Weights of a small transformer language model.
Size: 14 layers, width 128, 2 heads of 64 (1 for keys and values), vocabulary 5056.
Architecture: biases on query, key and value, tied embeddings.
Each number is 128 + 24 x the weight over its row's rms, rounded and kept within 0 to 255. Layers, rows and columns count from 0. Numbers have three digits each. The size before them is the row's rms in percent of the matrix's.

# up: layer 11 MLP up, 384x128, rms 0.0827, rows 351-381, columns 64-127
# down: layer 11 MLP down (transposed), 384x128, rms 0.0828, rows 351-381, columns 64-127
# gate: layer 11 MLP gate, 384x128, rms 0.0826, rows 352-382, columns 64-127
up351 108:093125089096117125136143141142125133085137157099113125138113149132095142127135124140116146096132110133118078110153144122116118097147135099120131147135148150093126155146093168101140171081097141
down351 103:128104148168137112123139143163183137136104106143117111086119156145090132134181138118127119149183135115140108122150156145153140138111117144186120122100111132152150146147160146121109077128099108
gate352 109:171102103105127144145122110134117167107150141161129149185109163141106110122113131147126167130143122098183141140106121113141084165130105152090164132143162118111108173156104157130185140120098136
up352 108:111148120103109129154111124114107083147175173156185142113133102143116130155112149150109134169116122086135163114138111113114090130159103101111129149134122138134111175121155125136101123112130118
down352 101:114122179067106120141111122149119115132147112150112100113152097075122138152109135104150104137171163109164125135131147136183119113129150106145082127102074115119125157142177107134101136162148099
gate353 100:127154114125126130139177098162149133110118162162113079117152105128158136112159117137137063184157118197120140150125179130128119133116108132126150114152112138145118175139151107127124124155103129
up353 098:170119098097136099144129109089148147074143106119141067133142106135130124135152107132123098102088173165134161118109153142139128162119125160114088127166088091091141131168117099163114117133116107
down353 100:158115101131173169135138129085130114111144135148131152096115115156127148100151127093160151164104137152151131095098132144132081082184127101134129091139132122144160118160128154137168121139137126
gate354 096:103115120103144100133163154208100132118215109176146110125120120106152151117094121107123127179097134094114148155125107121161151137139113122095144115120142139170122144127127151114122151142116150
up354 097:136162110137105109122130102154153104157086093119151171141100103128149086152143146170142111091141121136125113156091134161102127110114150123142144100096159169104156073083153111160154115098101144
down354 099:100157092118140067114092106148131101104148113119142072078136144113132105115128147165170128102098111134132137143110116115121125148131153150173134064154142153115143101107135105087136160101092150
gate355 088:144142106116118103121127147103109087119069150129142115131172120139125116143159121103156129140131109108100126119152184069140097098118102119088151156125102181117126122102066112102092113119149148
up355 101:142160104110068113138122149153127125181101106100119126153163107120092130125137127140164138119103116115150148114124121130067151120143134147142129153138145113126119127159095150132113149154116158
down355 097:120134145146170083100131152133156122084090139145133096103131159132149099141120120110103101143103114157092111139146130114114100132117121096114111170096093115073148141099137169138147127130140095
gate356 104:110140098137150131104117170119091115152156113123134090120139118141136135114104114109147129137106154065179055118165114105135118101137073146169128129114118118104087114155139134104126158139096136
up356 104:129131121125112099108119124124135138144164143141108102168142113134103161159095117122130146115139111130127172098120154185133115113143089115090116145135117064153160132097157071161145113144161072
down356 106:130156159127137111127060137144154090124158154134140165120119083107091106154133147125141111119130132137074119109064091138113107092124105072119122132087135138123112138119117102138144144148115142
gate357 104:105162104097125126084120093145134166150102097112151102097150119108130113118130178104121144137144095091113152136097089138137130115096120132101116108111133085136142163105117113090146165121104108
up357 106:143090112177133076153115128127139147108147108116079102162149087165120181106153089130131157124111148163134152111072113146135134158164080138121129148122112129089139114156125126143135092142137149
down357 111:134124123155095114158126149122120155146163117125102130135145158078145118081135122136118117112183113121116138144118080139111109105163095108167107081141155087166139188121095128155156149171116112
gate358 101:131196109170098120141151134141126162136073110135101114096109105094095106150122092116140118149111074133150149126140111147088134098117131131120129101102108129132108126142159132096118128139136145
up358 097:130146117119142105151163160106135138185103085144116130092137162093101115120139129109119088139178120132159133103121147099102132116139103120094125141079127129158145079125144129159136111134135099
down358 089:094123146138139061110148087131113138141160105149132123137155111159107094105126163106125093116157117100132132125144114120195135150129132152138107171159105126131103128134135151103142077117140104
gate359 092:101167147114134119130158129148131121172138149094103134097151144122160129132138088080126141171141135126112130114175103139135142135141095144118099132105129099132125135149172184119104127135139090
up359 095:140117080131152095100132144142111134134169117104162116158107096129102127088117110100085112139171169129114134121145134128103142176189106152126182102090127127174135087108127139153151157153128148
down359 089:115102109122098128139130111131157106116128084151127104114135178092145153142128153110173121086133117106100118101111122114099137139111148098139126171104146089136136152135123134139105121109158124
gate360 099:154138155156088168113114127100111152150130137125093170131139142113155162125123106099092128138111125123116106109109164145129125172125120103093129140120118134118147108085145140155156153117126134
up360 100:095151138135082126120129124163108126120121134134175161150117157094132122092129133091128112108161114135102151126132175137154139152140134108124150113115103081103142142093145151154163112132116117
down360 087:127145122137128042142096123154129127166141133134181160132094200077062140115120146088141124145117109131094117083143136144116108111134088148125098137138111123120175159107102143149115129144109130
gate361 104:116132150143142158162149126136180124145122164117105145138119162127108119129134145100168171140116082176144139164107152103141164111136131098108154130108130091135108110118146118169122158168162108
up361 097:179135174108139152113168154188122120111096104148100098142128139101167095101162114134146160124119145133159113117158129136109110143129187114200139129091152119103101161127129135133143119121125135
down361 091:107116105112112083160127116107142132108162124119122110126097137171125124167153114098155120128098132092143177155072121137138121131159114151102142135117124112141145123147116095105098124146156123
gate362 110:109058108111123149149124135101097173126104124152151156149078135126108126135114105089090146151132151134129151143140097120140142128128154115139141116138141157085119121135154159140124150137098149
up362 113:076168143113127102144140117107134141135127121143144124141118159098118093164131116159175112106107153094136113154089108133147127136130081111124136173119105086162160156138159135101117120200155122
down362 105:134152096169123152151118102105164164117123135162123144149132124092135124133131136169142111147109155093125106130117164150105124160143142085168124131122139110120113154099136142131099154138123120
gate363 094:115126104092148126175107140117076101082127140188147152097195103107127164115128132163137129138128089117130099148120120157134137101125174141106108151159109108110121125100121122118120125099118112
up363 094:085124157114136140157115133140148136139126162120153145131101127105117101099126078135130162100177125163136095158108113096128131126127139135098113136136137129153116113160116145140155160102150128
down363 090:099137142116164120146129133136138097150116124153122116107091118137165107128121167090124116108133131170121123125168110121145127132133099129101143107133165072108147169095104122140182110181081134
gate364 097:115054145142121115126105151122158150115103132136149121129129075151118126158123159159090143129096101106143069142096125148165105085155083137158145115147121127150106102148118123162111143135117126
up364 102:134126098139135121116087107134125129098127138113095165138101164102112127078086156126116139103132113136063158137128141142131170134094108074115090137142119102139182151157140076119136167182117107
down364 101:106100165140139145120176119100121128146116104165116160133139142112155087156158143146114111105139097106157128064107110108121135179140117151145071143172118129161155128137087112134098102166119127
gate365 110:169149134120088159130165125122115137131178114120111160155135117182118165142133155157116128156137105102126133189119142078123103113129142088110149113147138159123132119133145156071167158158087136
up365 104:107122166121125112167097120112080127140136125135135155133120129114111149116154080131136135104144066124104103141091143091130088122154127087139103101128107157134145110126129103151114126104145124
down365 102:091091115137157152116132114091101128130158073120130132090139112133088146128119134141153102118136119173109132125195098105126130120122106122110121173127102114130172137097127161136146114118149164
gate366 088:099117111125136107131110100110157146166096119175130155130140143112088102143122129106141142109157108146092127109095116125116100116156156130133122132167129129123104106116135133095091074118148138
up366 080:090131103142130084113134105152166137122106085126088125082155160149106124134164099123131130113114116080120153116088114130155133112148108122156118117165137118101151129093150136084094131148159110
down366 085:131129142133143062153129107163125123106150113112109102091148132156123123070147151084118112152139167147101141129181100134135130136142104112119149071075137135122110137134112124124162134134151125
gate367 103:109150114130133165132139108099135174131130107134173116142130093106101129171119120144119122106147101109067136113120123125136123113137168168113145105130120130134172180120093131139118116164144156
up367 102:129139136113129097120124127144128133108131089107119162142103109118129152099123143157146105105158135121148126167144131082078147146112158107142097127136115104168105161108126074077153164136143160
down367 099:169139103180128122143140123124157139156147147109122079132154091127138099157114069157128096172071137103126148123084149134099167132123159138107123095129135153168147154137090111113116134167129128
gate368 108:126121133118093159130145119135139055173115126112100107124147095167146139125119130130100132128141141133146132174110114114129135109139134126133137116129118156120143140111116076105172100106168126
up368 106:126112141098097127136128183124083161112115108103137106098114109136127115111144090139163129099104125126161136116083112139126133189122154129120145115144078142158130124124156093126173103107161177
down368 109:122125139114105158106127117086137112153093119117130120095141112143160097133144143149143114149179128190155148127155095135132109110136181127149158124125119080103140111111085103141107144124178128
gate369 096:164158115092151140159125140102128123084104116196128141093149116116173107103149099136137105125152114137107125149155081106128200136135147115129144122137109154117137113127119148152126118123069135
up369 095:072126151138119146092124133154070144106097157135099130126124150170165123115113114136112115159126121143152114157121089140118113146156129130124158109133126139176123094160117150088145114166135152
down369 098:124094135139149138102142103154157152141129130090106151130131117151145145187111140096093096107138123121169116123105128135152116140092102137158143139104178117163154142143140155106104107127103170
gate370 106:159156145106130096091124100108147136144118122138184128129138104105147147195133157117133154146160162141101172176109167128130118140116086122132173108142119118113126133131103159118152138133115106
up370 104:083116080153121145096147136149112123142131131124109145131132136148112119135197120113121105079130116171121114096103136097157138174104145154130082182119101155109117099093132108144088121183123145
down370 100:125112138147137157101140132164135131095130099126125111142137114140090114093130131155150098149144158131125135147132128113109152187157145162131117158146140160109105128164115175145156144056142072
gate371 100:080121134138123141090127118130149138136151174120143170146141080138115124133112145091114156150113157116069127101105128154134156111121064135130134165137084114123119166173120147118127151113103134
up371 092:142103169183129123138128125157100166087125160127120140089116117174182159136091132096162141102130137119100112140123150130111140104184150108114148164102140118124104114142141180113169113121135112
down371 094:149157107136147152103161127183136124200083167109129145121178146118136098140125135128128092082122106086090139137159116136168096165129135144094121163102145116119095120142155164100104122172155138
gate372 098:155133114111166144128183147110116148145114152115143138140200085129139149093155126103134114135134125115121130173170115127172108160155109122162117143131151111138140133186154102145164107131183137
up372 103:138088151155093142114112098119119146148131110152132106125141148117149123154129120133118131167159126110158123139105110110123104116076120201116139137138145101115128148113130146094145159169105137
down372 104:147081168160167058096112120084133108128143127154148112132131130167079158153111093130140132125162055133148107141111161143116098128124134097084142101122117132139133132111152118131153175157144098
gate373 098:099110119098117113134097163137114127167118120142107134125138131107109080133140139117107117133092121144113132136149141091176167125116104145081210102127110157117111132147130152111123129126119140
up373 092:128124118103116120141129059121121121135079102143121172155087118182105127176048145141147089133122122109115125154114141125109117114113111122156142140133131134116149155125145130133163091098138100
down373 100:129133129091135141114114160107117085144158111174128160126118175113103122145115099151074135135122120176121117124094141107128151157121141139107140089142110135083177090176148135106142109122121140
gate374 096:177156176097090098137156139133110076138108110124100113112143121141130157120154105150152119141134124108122131117128140134131186143127082105144141134121118157127118140139154143147148131133140119
up374 096:127140139148086146135126141117119148121097110141145117121108201094124129139185145096123164142165096101145122118169131134107075096167132081125109139151125116101108087130165111171131123117131117
down374 101:184159141118111118111113148088146145183140134135121141130139176100124107103145102169121162107146119176089100133146096130092104032133119143099109124171165135107163113094153106159101126157120149
gate375 092:138155130117130126145100095143132142115099139155129083118134134109109105132146129161142116101133101108090151104098081123100170137099125176106156139118144133103080189122127130125143111128059141
up375 093:152153120136123174153121138138128100112152155096082097156116149112124141159170106123100124122125123152123143176147140117122112097141116120148144132132114121121133157167105081120134126146114126
down375 101:111136147087124086157148118128152102142144118103098107154137118108117138161167169144144116117105145104148123091150156136135163116083118179150144164151142110146107180127148124118180095171132127
gate376 100:132155114137125155114117148143183139142134137128106128128115092151151092132176127098145121136112080121115116207142091153101155112115125129104140163140142097129122125095156150165131134112135069
up376 103:116136121142096139112127207141178098110159113140138149126185104189144134121124124115145112104083146142141137140153130119129189116124143130111133130149121093103099097095129122186077119102124134
down376 104:094129078131112162138143165143143075112123114109160131141140124153107134157111136095099147078129151100126111151167123141162120129161125167132153074173112124114169136156102130142135107145095122
gate377 096:147123109122135141166133129110109135089064154129103100145106083093095136110108120102126153139119123154086106119162117140116067077089168122121148120121128108131132165136115143141085113087128150
up377 100:179114146148143089148120146107091116137113108096132089155084071159124143157069131135121155147116105117131134140141138158097147133111131138167143105119148139125170131158132108110132169116165114
down377 100:130131112137138087143140107140091108081107140134149096115159095109152146140155137108128128083166169120109114131158126141145131133128151093158077144107129178113112108158113164133140146074060094
gate378 099:141110179095109154105105120111144130117131117113135138068127152137108125133139161148149142144156133095118113137126139161159099131105132113171119109117144121125163143088093131147119128129076087
up378 098:150142138111113104145098138121110156126089124164117135109111122075121084223135178121142129139136115113131109136097125131127169139122152171174102136102099109099139126120118098126070114153150106
down378 095:118136150078140124102137110145121093079130135102153119126125146064130113129127139194140126107109148109112178090142134153134154127145163136136119137129094079130116104149153121104136139116186143
gate379 102:093137109111124121130133103154122161157168167089122134110070122112138182128082093136145121123145126119136110155130129120119105138147094134113156151138154144158136154156144101089144077121151148
up379 106:151121095124135138134090097133159131115132151112132093114113125108154141158141152191127120155104135157120149146149136138118120112137152148118095091175106127111166100088122091110084161119156138
down379 104:126136140120109116127115128170131124121118133153131093151117099159094126138108116123131118160130170180128076115123147147133122160118138145119138119098084135126148129163150119167147130107112150
gate380 097:120091179075134159116142139097091175158118099094129097147068120129158153142109112109103076120105148126162132101173150109202105134101131130155114148105108126156160142136112132148121101126127108
up380 099:164132113105136108143137076113137115097144123132137146118120122089120147128173111168111172132098113113145156134163081114093133122128125107087153092109070124136130096117141135146139098125136132
down380 099:119075136134115109128119120170112102143122149104122140139117171167140168123117148104123129136138126127154105134108130140107105179119100107125122112147126160132135171108131112111088154102116102
gate381 101:115137126138182146101154114085178119146098119110135143143119136123140146144118079099176141165180125132143131090099079141127123123103144113134135143155130115144100115154154151127144157140140112
up381 102:158105167131166166107085174115136143133135119103130100128103119192151137135115089124080102118122130112129121123114135137126154142164145129117104152132129129152165114149084126142119126117114140
down381 102:151142121118180132165120130122149131110125101114099117142103123157090160116120163145109113128120132116091148162163130129142082160131076135186122159188103114119128165110150138124128128143120128
gate382 100:129122095197114160125155123132138092105136110087103104120141118139128154130146124135127143137102105103130128093117082138204138097156107127133160129142175122121130143077114156088161124126128087